Weights of a small transformer language model.
Training: a variant of Adam for these matrices, 430M tokens, 13120 steps.
Each number is 128 + 32 x the weight over the matrix's rms, rounded and kept within 0 to 255. Layers, rows and columns count from 0. Numbers have three digits each.

# layer 7 MLP down (transposed), 2560x320, rms 0.0426, rows 1744-1787, columns 160-319
127164113123153173138174078143102145161139161092143123063086153102080161146146103117145106098114113141130153065121074086082183132141104062152114138134118170117079101179091101132134131137083134109154102159172074118115083150078101076130121114184119169110117119144137117148133084146112122121168127124151121118197136196133102118131101137063103159124171170081158118168130128138116103137155135136150148142129158163132092098130164150158097148151081170089162120129116148165074122095201206
130134179145152131109120117116138172156162100128130112109146141174080115127123125107198154155059174171158174110136117140193143101099186141107096167111092131141108086069124190108119116146199156175139155128149136164161118074136066136137121129159094111100169177125171115208125088154077095117089114112085158118171169139068095159181115139170151135022124169148194071097165195096135146136145162125098122149085141105148049126208100124179200122158035105138109056100138114115190082184066109
156083126087098148119137125112085143116190145148138142082166106156105109118194122069136134164115084127061150096132131122086140120097102141163148126152158095132109129113144160072184094126060065152103109158167096158162129135185203172201187111044122135115127113114180126098150177155117071106083075190137191141104051175161138154163125149081162062150125085140085107093091170061123107120113110084152130068153149161095129135123149153102138150115159173121112110188102125114175097163159187
092103116131202119092123107138174091161095075139097096187126084078099110141137106234167092106137069155155106110153063134076131089100149166109155108094161068101163133089144099145137082108113158124065105090151224129065115138104109129159111099142127118109164165143145057145149165115077134063114145095144090085142112117091143121072167153141083145155129109118096080135054169125177139135101110172124086137129174135122131134121120125114162098113139100133126114125131162172112114142161165
115138094098176157213177155057077157170085070053180163046109145158089183174121201155099147123195180182112148116109133109120098162121176153121213111133114140117093039141045144115151124168112092062172103141096131093138107057119140080143033116151061214098160134097184116159143171122181059126067094144161163167117156166129078126106139072164146127120047144116122117150143157117140104141175163128232114086151143156156142108163188117136133216123133157082089103124117113152121136131119163
140130129119143128132130122134128118135136120138104128131127127131132123123121110128124119122129131138128131129116135132131133145136124131128133131119135123134124133124123135133133132128134132123122135125121134137124136131119127139128125137137125130121128124124135123139137135140128126120119127141139118127105134134133128138137133134124131139119116133125131131127114114129126133126131124121138130127139121121133133120130126121129128127132118122132127135133133141113133131125124126
150120179133140077111106147159138162157113147113090207131110113159134137094164100019175139119172063131127128140107134153175127121080105070099128122182175091146067105134059128110154131106152059143100121085152198150161143114135170111102096127125092161106126144149138171094149102141166062079104170175058105113156077100112130172129175115110117082161140107084127178143148144101067132149081131092142058092137239086143119139156160137076086194125142125121126159158101089122062124115148100
161137089154038187187145160141108149128192113098146164109122184100174212207143105102228139127202168118102065147137097095103129134163106066160087085141201121138058136112091097209155085207116152177114136153117180107158096145101153125162140146090109159123170120133105155132145115164097141156198121075160098093106136157143124201147098154154094170083147126078098077095140140093106151119124101111129049152077207161124095118136160140078107162149103113086180063158089131131141083130168103
133084104138157138164129096103097116067129173074077156091133084121141144175164130106136155119148149121140124063101111165139196132165141110117114155126136114128103128057101212141086131096068143120156094120120096100116057118130049125096067087156106154117107111134133150106171130166175099081190155084113141117107099185122164173128106148146151170086148164140108136160090146126112089139135162143138109085101121117119149157158083182100123201072122141130170127063084133162128159087203186
143224235123131106128132142075009147074108086077148125087137092141091082094113158123159159122182159056063126135142165046115158092149114111170156119149122067148069124086066132111151131171079110166139153174109110099130122102154187154177115158128171115065156116086103158119142136119118105162134106182148142124155143063153118091125071155143170100102170174115144175117137173116106154081142082100086120118112124152091134129119158068142104133137125109201146167121132142135158165128138099
128137135117178121136131087097097143074129018088151103144118103108113146107143085148161146129091117109133142081130137113081121108150145076110145097117211094130095112128172138136134104144096136132139131139128145078136103087172090126159176125068129132084162092120181068119146133150073137164184103135124163130193136127149089136156190142099152138131177089200135142145115104079170133138135185127132108074183150140129136135167142166059090176114089128059113148108116181093171148158181109
138134100201155176162177104119125155168129120087104150109142093132115203138131084069161131107202164035093114107128163076109168121189081137142127089137185135115097110095084155137181144152079171153161156180144184074140100132128063150123110168122129109136145099113073136104089101177091126157168149111142101081110122160080095171120076141216180170149141165143163105120109103154119155134112118140142088152086133161106106099148188201116102198127123136139126109143146140161121150109159131
141130140108196142142132111146105122127094090114100145132209185115167115086111117157183157139101162153169144151122155155148112082113070123118149135129116149130139115129138084191147118153157104191127161099111170171168100156189138101153124142136155134125164118132103155139127094125113156066119150141137103144105151132136126095090049076169118140141118138040143183099138093144131094175129150103084086159115105130175127129114163152113117129162154099157099172120119138124149087171175135
092111105188109140163162158141120147144116111065107128089139147144124166121190116074144125109151113110154090079108124123116166067124115100157133125146116139106092121127085140129198167112094169149157111152131165086155083109119105138118093145104123186143128147140141108081164092120097105099150141142124127113152150164100122148099104139166149156147136135110128130135145136161102185103177145181148109151125203166157122131160151140121100212160121123103144175100124110133097164108193150
117143107144126128130114127136128144140162123110130112121139142138157124129127124143112084125116144119144117138123131142136127111142111149130130105128095121107151105129154119134121107138138130141120123134143115130139116147105095144104128143128119128129116132125102127151132135102145126125124132126139118111136136122147133134081113120147121143128120136102134127122129123137128123113126133131128150121119116119139132128090128127132148118142129118124130141148136143114125112119128111
110128122117124134090118143071136112121115173127086140121118109159128073114123105093121090139177091138096126091117208050142102183096153184106117126120142157112124163126077092126122118116117119166138115125159146167114148150083115140102133122133196131143156134136134128117143149138125122091123169129144163136133083100145206119133127137166125069108112115154096090084076123134154125097117100137131116151107182124089129110115153108144110116110139113164104103145121170089129129140065134
148085073139163180112181140146149132070159091086119172089127121113103132113173066091160178134162127120150083094106092111126175085137124076134094138123154102160114139128135123165142148093100162144130110169144148088142122136149093180100078132136116152155118158159122189132127028156093120128165163157152089108194113179125122132149093136152065150155201132137093104144170153140130156122162144155105090144135221133101107117152155139118155164133109164063124168100141146205103112107095179
148115104178122135168144143138101155131145088080109126104083105111128174096158097047172150117149148122147069075128117086086192085118136084119149107123150118124107131092103122136166174106092189147145125133106186088122066105131097157116068144155133172117119141139126120110125126134125112117165141125140156111140143122133143121140105137151141169116145136111112100173163094139118159096135132169146108137113198131119111121147138127112123195151135167113102158111138115140091176108152140
200107145157099201222175149110151096087087169105142154111109165086131131150103137049121096093126154085130049133142110096096154162133071081155106122103172106160083102127068141170142127166078148147180081185137138075139090086095117119161107114153127153177091087122153109079126119148098122151159132144149042125147127164117098154157116115195103156108129159113128099136141116144061153105174108120156061099096188111148114106112098156078130155147124142103168059158119126156151161112146093
106141157181104096144143120133116114150108146123136117129063123158113152117190114140174167104100121144143069145130134139190160090106116044121135173186142159171106132156138120095151119128121131112143150135119134114126125062099107137148146098147148149156102115139119103137106127130091182143115119096139090093090104133159093166175164095176158122134144132043132118113160111136163098100146084088104091140105116096091129072109143154130158163065154138152088086055148087155129115068139146
149125147111144110142142185112107093209184114103129128113130153177153171166152192126115092163124170079154120195153066142115163113171150164147095137143170171150119139083116131193111181127112114108092139151156172059079124094163092167148116117157129114133150122103115138116176127168130133103152160052127162172122119161121140167065135169151039108142113162068094093144157113106080183073147133120167101083100146145109146118136151147113144200147092123153158133090113167202156141108152089
127132115153171144160121133142040130110115110118088106177098115118130144140186112161093170102132105110161147104141125127209150100157150084143102087188124075099082085124127142172084176172136133138112102120152084100120057112167032084109153128144145154146165158152109157057159087147164117140127163122199135125146158199120141116137143194164100145147145180090045196129156128104105088139137175161086123097115137142098108083132138173109141150135105150077170237098140101131079089166170198
174118106179144147157107137140112079158155139126123180152142137119186125116103140090164140126146189063079091053131120103186119152128108116142146136096184094165192137062170175096121137091149116210131103130117145084044160147221182150105077147120168105178128166101087202147146156096121094132126156161113100115168113142148106128151193122163128146117145145078131164106161195145175115102156095081095103099131153146148141139141100115103100148163152079119194102165114136117117168142131196
231095056139157132098072072173127138095148069133136094159178095159087154090198133089127108143062105125146134118094104107096084146167226130133163130211102138173255146168122072120171175133164115097093141120079199112139085096127128104121157137092077086114162129140107118152181136130104090124119132073137082077148208079115161074135179118129064164129174194213108095223205021168148126090098165131059182132139139090115104152114086161146127128177128149171138148091135119098117172139128081
121078135115107143109127134081144105141156117091149197102111152133118165109164103130132148152166176129116172133148113122158117122131171147115156127114106123143097114109150109130135126161138133114147106168196143141153144111169102119139140143163100125080062162109116119102132140105150176144092106178172059156117123118142090139127119163141054141131185133106060155111133111119178073123109122176148144146137074106162135114126132154181093159122157155090140073148140140090098049135152135
127145121105121148113113121097162126150145124128121100133126100150112137145163124146135115155095126118147137124139131136118119085123121153165119140132099176151134146152135129145117118109150139163152129125121159152126135107134105118150147112117126103137105113131116122183124112105112145126140143117121134119135157072135107140080080111125136090122129138096144118095106147118141162145148097136143175132138166130141144132117109130161124149146087100172113126128125119122152118093166114
135124057145129185183164123099146149173155100096137130127106141132128126164187159114136114133170108097148135092108100141107137097121057148225121131140150152124098086157073113090168155154093158149121170151133156068167116157151101095098093120134075114121118175114124141099148108132137057101189142110149073105125161187133156167159055135159136135148150115139161174111103141187113134174120139218167132127101176193161149121116127152060136217108119112057114171124132131148138172119174164
126106106136142151150142130135134138109146105064139139113126114138121180073195089108171159137169139131158099098099088138109168065153106110133102134148138157121100088135090118132187168108107181146130116151150214079131087131142091145096079161127122159127134126144110139085127075139138137096124117121117126116123130142121126151128097145174169159158113139104148125153123134172129181117131151169132098150137173141113099135129161123079085215147145133094153210117126120177083131085229140
128144219214106148175107150146108136090123192172114070184137096137088104121129062068108142093159129099098160094136116129052106144176129094085134129162184127099136066154156102148167157091103090121101078147141081130084142166154166182149106147186090114169149139133081118155100067045095135078177164139103197109073190114129090127107162141097163165085154140119020170119151139181122085059092097192107118117116204084007175146083140074184110105084170075160104156159125144143117118071132168
138067116175149146135145146157120143130143142052126150073062099102135166147177093099184149129159147111119124078092127076104160112119115066167106089129122155118108112141101170120158138136079157137131103150125144085144075113142061113106083174147134190118140110113130129085166095153112115106167140136137131099139117166135145165141097142146105158140188124118131130152171073156134135121129155177132112160098163163097115139178138183119084176116132166104119183097134112183076126076190143
133164137127084141137160133132164143084124060121158119140110134104133121102118100112200155123135044174143123112128147146134130187096164178123130162148165093130129172140195146156104166030128096104096153135101177123113124164142150097117149125147177107126145163150098184102140118126164120093138218137113148183085092106208119146121148132122161115074074160106160083191147084162133154063127166095088183079152114103127166136175121053107121143053094133155123083128129169031153090151215168
123173119132155177153146137203100098075150143153141079117135121115089145125172140110173119125120123178163094122140108104096103164074125127116055130161186139155092143118156174117103162155115124106116151140150109089143121088117107117154118155132191136150118116105162149118108106043137158162134137097105162113181072127134118131182183122066116118118118106123151200095151134111134097175161130104143171136127109111107147137208135093123147117166178190102115057178128119119144095138162128
130128126152107142155163158140124122162121133074130171138126131172119109138116120112120148125153141115135085115122136131136154145098157072153109143154133131111104131111107137135144118081087165158134159151109145121138076148160140143148123160135154165119131120141110109102107086121111110126124163159132157113148157162136128158105115117160126132098133143134166165163122133134120148143152116157144128120144143114141135110148096093115148130150160101131162131118172138105126105111177168
164175156164145129099086105145149126087142091123148136146074134131175105117103149126172153162131184116153138163120040149109161119173159154107187125176118158111164086119111142113110147114153112131128111072123086114090175148066091160127147121127081101123117154105179159124117109122144143178111055120124162156088146097094066077122116173131087069161115173087067205121150108119090077117094152161101148145123070081155107126081129181063121163120084117076085181084106135130106106113170097
082085198081121089130151121180114095158094079167122196167139135129125121094159075083092168132143140085197085158139121163155105089119115107124109074122097090152108153109111169160129173090136159199134112145121180123096073240170168135103142128114137073139101073111098180140120103159126136148139159163147160125116121109166179077153144114184107051152157218111126072140173113177104130123138146238128136223110097108127174084045155075204155166172070156092156188050148171201122129107199156
123125094146121155127178129159101165154138200110164129077132134096190122119140127124122108141161120196155130141080161152144208100145055110169109103163201093108053082120151206153102145138094144120161151109169171154174046154119131109106129161132158220124130137115121129149088139149112137089082101116111129122145122137159108126181159096152109116155109123148076158080112160152167200140132167123158155183066146154108127129170094090120104162098133105076135068116145137106137144146148133
147179136131077148172132113117117105148118093086099085106099114102114139046106133172135115103095092171135124126113080206146172110140101092120111132162109119080127111121165135064140125122137113102120125079094142175130158098116132145165198130088166142141135041143214064100150112174121121169110158151109144063171165146094083249104170148091086096122123084158177115143149137124084158103139053121136102169221146142140130129124160100160122102092085123168091109129131102066129113141116108
206092106117121140184156127140119168068155110093105116125170133127132145088164097099175122086183138149108137175101161182092114088143133088117168134145097110131044083127140115132154193151133122127042119085141135166150100178117091163143085162090133132143143134167112169110061103154173086109129174126136132102134167160125170189126097156122128200105116185138149121149131224127167152150235148115111103135083129128152134144119122124070128174094099171059171142146113141175174132098151159
112103203104197072173111143102124139113008109182084178178111106136141181162118139134115156113170092135080151128130168142164074095195157189163123055187167164100085132106146156108221188128109077195161105106092147202113157111187087104065007128118098193082143154129173101022097168170154095062112150192134120172158108078210124107114163134205147142139202124102141159178130124102055119095109171163075019121023090116152083137208130125070143111038022141129149192040060060164107149133126108
138079113148201163121156126124075175173109094138137165149067112133117146160122191185068128141170108130138194086125094106067096120117139117084086148141149080147135128156151213144092116094134141102130131123094189068132131152113109109054073109095157173126176127148158158106156122096112064091110119064182155116201211135101145102120144100185118134092195146100083092056142090122112131154149166164139105148076061155181098109124026175061173168150118068125127119124178149160169100091160148
155103126177106143168148123154122138124147125083155183090106130143150133123148135081157148119189144090160083094104139112109169110160128081114134107114128081112070102085097112153170139152103171185143132094152152063146052134160097136087087175151108152109155122110109172089101104160101132147153174117145086115145141159095112144137133150143124143117150133105130138152155127158120114116101161159140101155119124150154099142151134135127129162142170120070123135116138130171071117117144156
121129106134148134116148134109147139102128136143124153129129121145125122134120129120113140119147146113136118166142145117142096105170135146129133135106125126133133138150107122137129106143157136132113161124129120141157133144142144120133094147119128127158126141090122130148124105128127129143122131130166125135109145140125123137134125130130097098101147139104138115132129150125122132150138146159105133111143138122134112115124113136161114124139114103127156119153145141133127053131096106
154067068167136170195138162135107125120116085099111174101104132154117161136194101129162111128172135123121105069116136116087152067121085093171136134131124142136074104123103081125143139125152156176151163142123157118148063137095135145093053152106100181140103172129154168142189123119146105104127148094122112117126138139120147154124106157179127150151151128115133118154118142182095170116145156155159102122104148147124101135110132139028096185103113157109156174104108110165127198104210138
180116100182116147166171126140114121133151138086130137088122134153143164100172107100178127155168152078103095106113131110111142065171118070161117095145127109113083101121088096136160166109068170140139125129118157101123066123141072141116088170111112162133138137126145130099105079157101121101153146107099148139151169171118148182118080143179142163169114135120130142186116115154104183132155156163160114137126169142142122105152143149069103192130128142088158185121143144140079136092172119
# layer 7 MLP up, 2560x320, rms 0.0582, rows 1745-1788, columns 160-319
111044085135119145218107158122093162181157110150179172108161126156055132159132133090156131123093194148113110141111142130103140141095140104126038164118129157087102137059106116184142152163069194148068082143100130151131106076175069130088092110208106118155155170094172163136119094129061093138154126076129094157137162082082121181150143129204147140050188177083134157106169184099186186162151168093133070158117134153107106134128097083151126163165069119104134099145111144163083119074099137
197133070150216126158109126137170105119063145116070180168148108145128172110145093131108081114174154110138122132105164111144122077150184143133037111132153159140116165135100082210134177192121109134116156152098179133161117093077119127069101146197162121123148136125149135121122061110149199100140201061124112104168183127118147161094141093157107104104154207196070127139169061155119150113099195170090111092069100118080112130128157155117146115127047156086096137084117141114119168101131107
120143111094146181127116111152157095182121107153156059151117108172056157174184144108131083120125101066176094109134133114117129138136155101178140125159119052148094143042147128119130180134109179097101131162078184078093081124123124144110132117090124147094146152111132133089140154151209076140177160080145056083128151105120139145090141194110112148110170140179184120137111117202178120136125075141128133153156129154134085158157129098124197130082153166180181093053117153198177130088135121
204094095135122221151139095079089155143149107120127127126118091130146149242170159071157239101174134120146053111132110126111206091188131122158145173167080072171102059103072128037148132128154124130128105095102137126184102089163079143141059177160175133123090122142124084101114145157136163161179069109141091071096184108074133095147115136144042132211099167062147163089098143141143196100184138162191157098097163121092138099156135103157081146126141168209145124154126083177118124103187159
124132124110123122130112135128139129107104147126109118130123121125118155119135124132125151096132134116119124116152107144109119119108118135136133142135118143143132122154108125119143144137119124135120119137133122097146128117133120124137129126118133129139127153139139140110124136131117135117137132125130135137156104143137128121132112147136117120121135125125136123126136142115120113127138139134107112133106133104114136132139145137110123130133114140128127118119111107151114136128112141
159067099209129144161141113141143167106143133162174147123108111149136135131169076077141145113119110143091111096118135139175142074102143042115071122201136126113098152129136088191201112068133130205107126131021179127166096155122114130101044190155126138105138139133111161143118105155088073142123129107086114118126122117085174147121150170157168109153093086143094168150160101169136175139145099166147134170114149146090087148114082129040090157157116139105123114096112101210121148116152172
136110091147176139127136121144153176122181172080179133112160106162185165136129135136171181104162125094143060124100123103092151154102081101137096098138135064156129083135139098177114165162085147197135108117136175107138084119083093206130116146137132138092181127138133155128104148101117114130169103053146144119190171151098158140155135155160101159121100169062120094182124174130119152080111114101094125175087164201120067144135077128082095125137094108134148119078102163172167135125170104
083087095113137194098145094139044090151125087129130105129128115133138117144175142078151162139099140118173110116104168127111181094124094047155089166126137127112102089118114173113148122143113143187176108076179178100128104128173065141115061121100110134131091177113151148063112089131141119128111115103162079070163104170086123123116150135152109147142115116070129169149134119179153192147118143147117088118160209162094126129151129154064067161105146125135184158123112122129118160074125067
161127069093150141176125082104160123144183086077164146084133087139183140157140155156106151160157134124125083100147175155102130111209071101136062164225114105159071173144171172147117170120135107210151104167107145145103074220086109102066066133138120148098152146137156170100088149156105145111144157173164127107140119117104166101081124150113141116117150159109139135225175101142130107153177154170100132170098169164155116146176116141173102133105119150064109085086119189123149144124179167
177123159131113153124146124139084114092134110113212120117109137164138085181169147105164157140115133131121099094109194140172123069095113096118163199132170158110103123139137090091131090134175149126105171124137106153198132148112078162105081118158093121137064121112137176160120136190144058104112152163109047141120148091087116137146072098208061194112137165072167170129082140170094200075187151146163102126129125159089107148193119119078123168155201130139179131172132109129183112129113160
143102131148105150149128128151104152152149117075134210080120084117152151125159126121168158145146129070136110111118105097129175128154044111186126114110156129142100072110136115154142170158102157155137105111129181096122096144156067163116119216128121124104129103129130139081115126109135133080147118098132111097147152137088160136111114118165099098101085143133103095130124096136144132149148166198113105186118148140136121140128152140101137168147125133133124114080111141139168152106173109
060156148130135109138138147083126113104126089107126140126096086162106131090156161051108135087155116108160103122124083124113112109113128125094114141140122120092133097141122145135144124106100103109148100127187101086086121095122131162090120090116132155115081173125197145143094150190158134174166147145142127122133104156084111111136142158113131105141125120055077130155163103148093140088113121129112165109195205158163102131142111112150087172101174193110182122117115119132149102060149165
135109087172081158156105142132064161166134087080134124113146107147129170111167110097175158132139153123135104096103148128116157106096105107127117099164147093123131101107096113092158130155087164162127119124135179070123084145134113168089109140127116135086122132096103150103130095095106154101167134141110084108145122151121139163108109135176134163128156138135125152161162135167100151150156124158145112148102191150109095135164111130100122175133137131103142148109101105189143164112147126
125135136120125134141156116116167134123063132149117168127099109164091118145126102128135212109141139115129117132153122083123131101128158110104126163139168177169088125127085141166160147127119132141159119118138122128130110097137138117149069129114146150143117136164155142115128096160112132142154130092135149159094109149133129136179114124129149109149147115182089113163122130138152129152136142126147101128101171123101119107146105121096121139123138117082130122104145093123087135112137175
149082112180157118085160108154112147219199147130139101144071122140200139151168151145141172123152142156181121141113149183119181061138106134154082130130117141143136048103156132144108103189088167120110063136150177051111083129073084224139155218148081143100059130123095116046146135115103137157098058105110186095170121102122158108109067149154115049193151087045065194077182179114106200111173156181067129130153155128227116123170159137142127141180185087132116149112123133098154148102139158
137119085129134150149124127107135155095140067130088123105142114153118127154139106094156145142115146094171096088125137121115136133146140059144109143147119105156111155122093131129212146100134132177132110162151142084132075162135116175141108147124083143093119121134072136104151117099099135088131154145157134095159095174127146134080100132161125170145147122132075135221156101139140143159123081132102109134114136147114099129170132114130104159122135148117138120121106132198111138123141141
145088092175095157115132146114112136113143113064139149100126089162144143120163081096180162135142176127179081087132120129099159088147132097140113119160137109131127103100100133127160154125116150157136114125131176095154085124166104138114097167133084155098117141125143158117112134126107116136150117132128138123122135132087152154114124121150135188110104127129098119171147124154121140121133132153154120145113160116088089114163104131113112148140146143116136160111120146156121142120133160
154087096196136121118107097103107137144134131083140139078073108091132163190138141109175135152202116105119079129116120142126143100125084054106122149136140134140073134144058069155179133108104159155119113152104157075141088138088105167129091211156110178078092157138094170133105147163132137125162105106107086068176144133104177152160103134205077153139080126129149175181174146155112154107145096151158084145109150133113105165140127133132085145163148111140122172087114108161176118106160125
202089135154122135173112129134108160136072140072135098114092093124123145177159063133161205091137188078104108135164083123109177132145102060138115099083116191177058105148090104117120141142097124148157118046058113127136128104132112125146099210141142155098152085158178147156121152140097136142128080104124097133083116135123147129145099134155074130101071176113121113124139127099140118145155145174184107119088155119089095107170098195139104174102143135118121097082147122114137121089139151
157115130173138165127134129105116123130128114080168157079154125144182163156137146083159165124136183060153087140128072118142222089140082125174126095128073114133136091117152143154137111114172120167154132076157174070162088063138128186142075168140152185133123048128183146113083135138127119147151154136138123142114166139065124141140092125165089116136073097145079173147103149196102156088117150110100066145111171166111090111166099147087086172107115162107103136124115141174149124055157157
113135063201147151106103154141088121134110144106121089121068056177128137104182081123138140187117128116136102059114069120092150086122050119115149120146134141116124152145118116079119142127127151158108117124127136068150113122159058121054103139080096143114101157110125174086145120122094113040145135137095141107166129161145109168136161152170150146130113138101101193156124142150105179149133136170129134125104203163151064146140121163086099174122176113111197189025108138110112168146122172
149128101174127190124138110213166107144112139165118099162170122155099171094122089074151119164087130011237111062120097123114174175199103142207178116154110082208110086127173093112131131056152134214172075055050166090114086078127095127114075173085077095143133113147136165113172069076145177121139151111088132099125176111136161090091120167156156083166142158131065194091186106162132163105113136192107111139068125104123104112140169152093184166177149102163107168028140158156101114101151069
137133061120101122161153151074159183191169109069155166104152122090198209205214077099190196107232150161144061137147181141147144133102131032112166144126053130142159085131101091155130150162130154154054172159131193088183092139126123163097063125145109234129113166141118129145143088103084087137135096124129157123148181079133148124138109098102093135152101125112093114183050155120129219056157166114147159185081154152149093138221099081131130190154141162212154076088125086152072125095187131
190100101255163112141126116111095117153122101136128209143109130102070144179174105121157142179151147119107139152096096121070168105117143075135083073106214116092094094060089084149144104126109150117053100112135207076162113132144115167147142181139121170102154125086144134105131112144163129135120156134162068106120117105122203204126129169149085145082164098115157152171143125183110132141052142155159081133081083116213115169086175233087125137177106161110111105124101115188179088118141154
126106152180128149130120113149121112084162161123137146097086131096167129103126109161119157116135162138118102117129128141108158156119161112133138131128146125128093119112096111140121103168153109118139135152146119085140128148101100095129121167121117144111157138137124140132101169125118152109146117078132121105170174141121158145121144142154122161119134111153153120169127123139110102135154142137058104112134092149124131120164112165108150125093167126102160149140139191155116135126125132
155119099159143178196129112126070152184099069110131134091104110169117118148172106096163150178166110102119100098085165146094174118115126127158146122147133114123106149131107139139144148186096154147139139110133161093126092161164129147068089162144097117090155150103121152059120118110175119076140118096120149048144136157130160181084077140159118150107119124145150120145165132149079110166173129182139129151113158139160114160133117162133122193091168170161123130094090142194163162115207098
136113091157095147167115155117076157113155108084146140095136097142147152116178118098157127147152133127115095090114105115137145089133113122135126121144106091114100131116147118126157145139114149163136109158127179113136101122138097143106114174125104175108127117123145139109125111111145125081165137129118114122141126167111133145141091145164141125149103125136125174165144138140109116119129139161164087143093143141098097152139136129082098182158144137127154155115094137141119156111163116
193105127152136102150154104163177154106155143158153090110119119158154175126109136146210189115190108138150000130149105109137106129153107000118086191137128071143122153122144102123095167106141177146077116178076121094140156152130113143113101163060111126154132148140086207195177151079117096179155091127067162153145134130151177174145095175177173153140052129094041202122104168073140178085186112136088162189122131106108108122092056126164128175136159097166110158137149097099058130128157136
187093103193120157119133130135087166116140109081144166104102093156156161131161094111161145101149155106140105087130123148120155120082116111149111113142152105146127074102098129133146133164069157164136089115126176074131091135137101153137085142146049131082136125111147138125129116119117105132146142119115114105124156171111160162125124124202117159123145132125114154144201136172119137122153146150066117155072157151103107145156124143126119168141133142149144137084097131196128137102132131
238088122125081133158129090128095101104089150083134136139062117146055124104147032105141098096089211165164102152138025158069140130170168114096130132104115135165086069100114075145082116139085255129094042113144109122132114097202067143098129158186088166126156128115153121179084069106116082148151065099129169051112134166140176191126137106087104139108121219164074119093132124131127154116135157149122114170150086060129118114102130105167165141199106102163163141122133154139113155127163060
142100112104133133141136042175142120176127101110115086102100121166042176074112085098149124148147091099140120111130116174077127118221155095174165136104057188138092085145123106159184172152116156136145109028076116168116063174179050104087078154102094095103124143143108138114094102085107117102130046142125170059148102151091158079045119140104142091122142137098163156146202116119176165141125152124174118093182111159135127127164224148111142101170193121174081219079119130137121138144144096
128120113236085172182130115131109153136164118088120146058139109153149176102190098073178136163140144138126113089117113146128176074112149069151137084123089137143120074126086133156159121131126145139125147129144162076171101083133116152117099160129112142108135089113133130100116131126139139127163132120095151085142140173100179145112136117145143160107125130149097129147113130139145162138117170142176106125135135169133111153186127152091124180159140155126143160110108107178133144113147106
124132092147175136108163152063137097178202100090090175115173100134135159110196108140165164106180116115126084146156179118148163139143220142168166131217087157204123106088178159167079123080145130147149163118088237097115076097061102186074049125160098154126090134160142178108080142202168146090119174145146118116071119117126169080124114065050092128173194106161106129156081107136154169142183133142146136200084152139157112111238104102115200152191138206179195105066145108158138102137175163
103084077112104114162144168068118176106096090072197170070147071130131117059119142147189219170152106145082124067124088139130172067100095090147167075113121141135106181118143124110129154101171112145156093108174184077114109106121104182132130166144081152063193145120133122146152196091116078138169088139121143129201105178128145148113176177133187140163169094066125120202136187132168161148136118094079149179142064141164101133114120131109127131149174126082111185000138105167158092109142116
137118095189160175149141129145124162144138094082192170082114101139159099155187124134193092139167135137133103143118118155139147088121094057162136150150136078135113104139129117108119146158074141166145127139093173110142103162130095142091109172089129149091102118112112172158122106130141118146127084119119102086098183142129135173130113127148076113106086148065124179148141151122065167112179171165116133189057163199182063144156092177099100163115143167118170145102106133135159175107174108
111139121217196129158119143121117106168053191125115176144150139152129098126084120074129182185124159060126114125141149065081145177150071120131181132120158081115160110085087120166204171125115159208160112096158134134136143114126101129094049141116137087121129174131126217110120082106133105133128082100096177121181085117123153085121144159149149082121105131141093156130152068190070127045141155154160149087141117140151146120091163149071114163183140096107155149125119184134069121147110152
133102076125120196109125129137076126074120128084113112088136105126147103152177117102141160109178205092115124101129118135140172080115105090146115156143145130125063113093126121104115156123082164131146090132130147156155118108176090193118081143158137135120132122124128171171057121176106080130150202151107156151128135183110159172125084104179102154161121184105122173111096207114142212157168192164131141143122251149075132119163089158079125158090153183114170140116129115165120201099142132
204088134165136154090154111152111140135092138121137101105115112202106198146149119111191198131135146073235092128110163118102118149150210089182139169148065171120132052106141176089219139149061158131160152058134082114158110107156047171070069113153057120125056121114104127102087113112090160161142061137113150109131174126116142107126053101080089151202083121083094174143218151129160187069157156114142156121103186109148101151173145151125072175093164158201099162145096103167111195080197155
159080015111120158132151116173090171120174118079184122092109061149151164104146085155217148148115143134149086107120088146131192107173134086135127121130137038139123120130145140111131122144111133138120105095119139058164100174155070151124137179120123168108178140126150166113125153100154105097136147124108114065107094153119153173110099153098076137135121103116135165158150112134143169143133155133096116106123169184113062120144122196088148140153157101091100143092136137169175088125175169
158098118152113158123118105143083113129142134093130167084082099149125150107159107126162155166137133127117086100117104126109123102159113093109111117169157099129089123086110122164130138156112142170143110135127143092131049106149049150116116140120115143098143158119139150135120119169116136127163149113125129093148154148110137144126124143154104135149147154128135128170122116114123138133122183159136122172127136156136094150165132145142126166132146131119172166115098161140150167097172117
107125142215144149115082098111087145167099131100141163111128124123168144164135145129157140185118160092144136102090094144101193124086143130135085119161165150081123127053116133118112128156116149115110135104153178097106129109130117190151130134135125147060133092090090135091118138167107113126148128107116126118165111131098196154128128113129141154136096113167135135142083149125171126108100143128134155165095119115114124192150095123095156145143132121138152129060053161116149221127150129
138098077181114151177132114121102144135143113082133135121160107151132151165138112084166143161153140116109091125124136149087115107122083102133112111155117129101104075113107151143163154175120161148110115154152161091148091131162113158090072148114106169099130157092130163106133119129125130103151143102108146114129135162104131174109114119205098185132154131093151129188134163149111134150120107142179086161090173168136108162124145170066093169118120154113129131130082153154135187134135127
180104123166119171159118108106111158175117124082142146087112098152167134143157128108144156153176138087108091087108136122146149115094083111136113124144087089115076101100096121163137152134098175164115117092121181115146079102119104146120098179132117147089126112107149116092094105136082131126172131131079134122148137147083178145107106117195104146148098139135112149149153161132122153103145152176131131140119172130121109142135131157104130183127126158108137173108089142147128175109120114
159116106161125176127129143138100146171134111076164148098138081148137186119188102111167126152154131136141116079123113101110161108114118085177142078140139137113102104135112115119130154123121152177144123111136162088122063118121100148064099130122114152104122116116159133057116115134112119057179147125127090134110131153119150130133125139196132125138132143162150144137152104156117130098139123169162112135083178139108102148139121151105084171131134158142144168110117112138131188099130137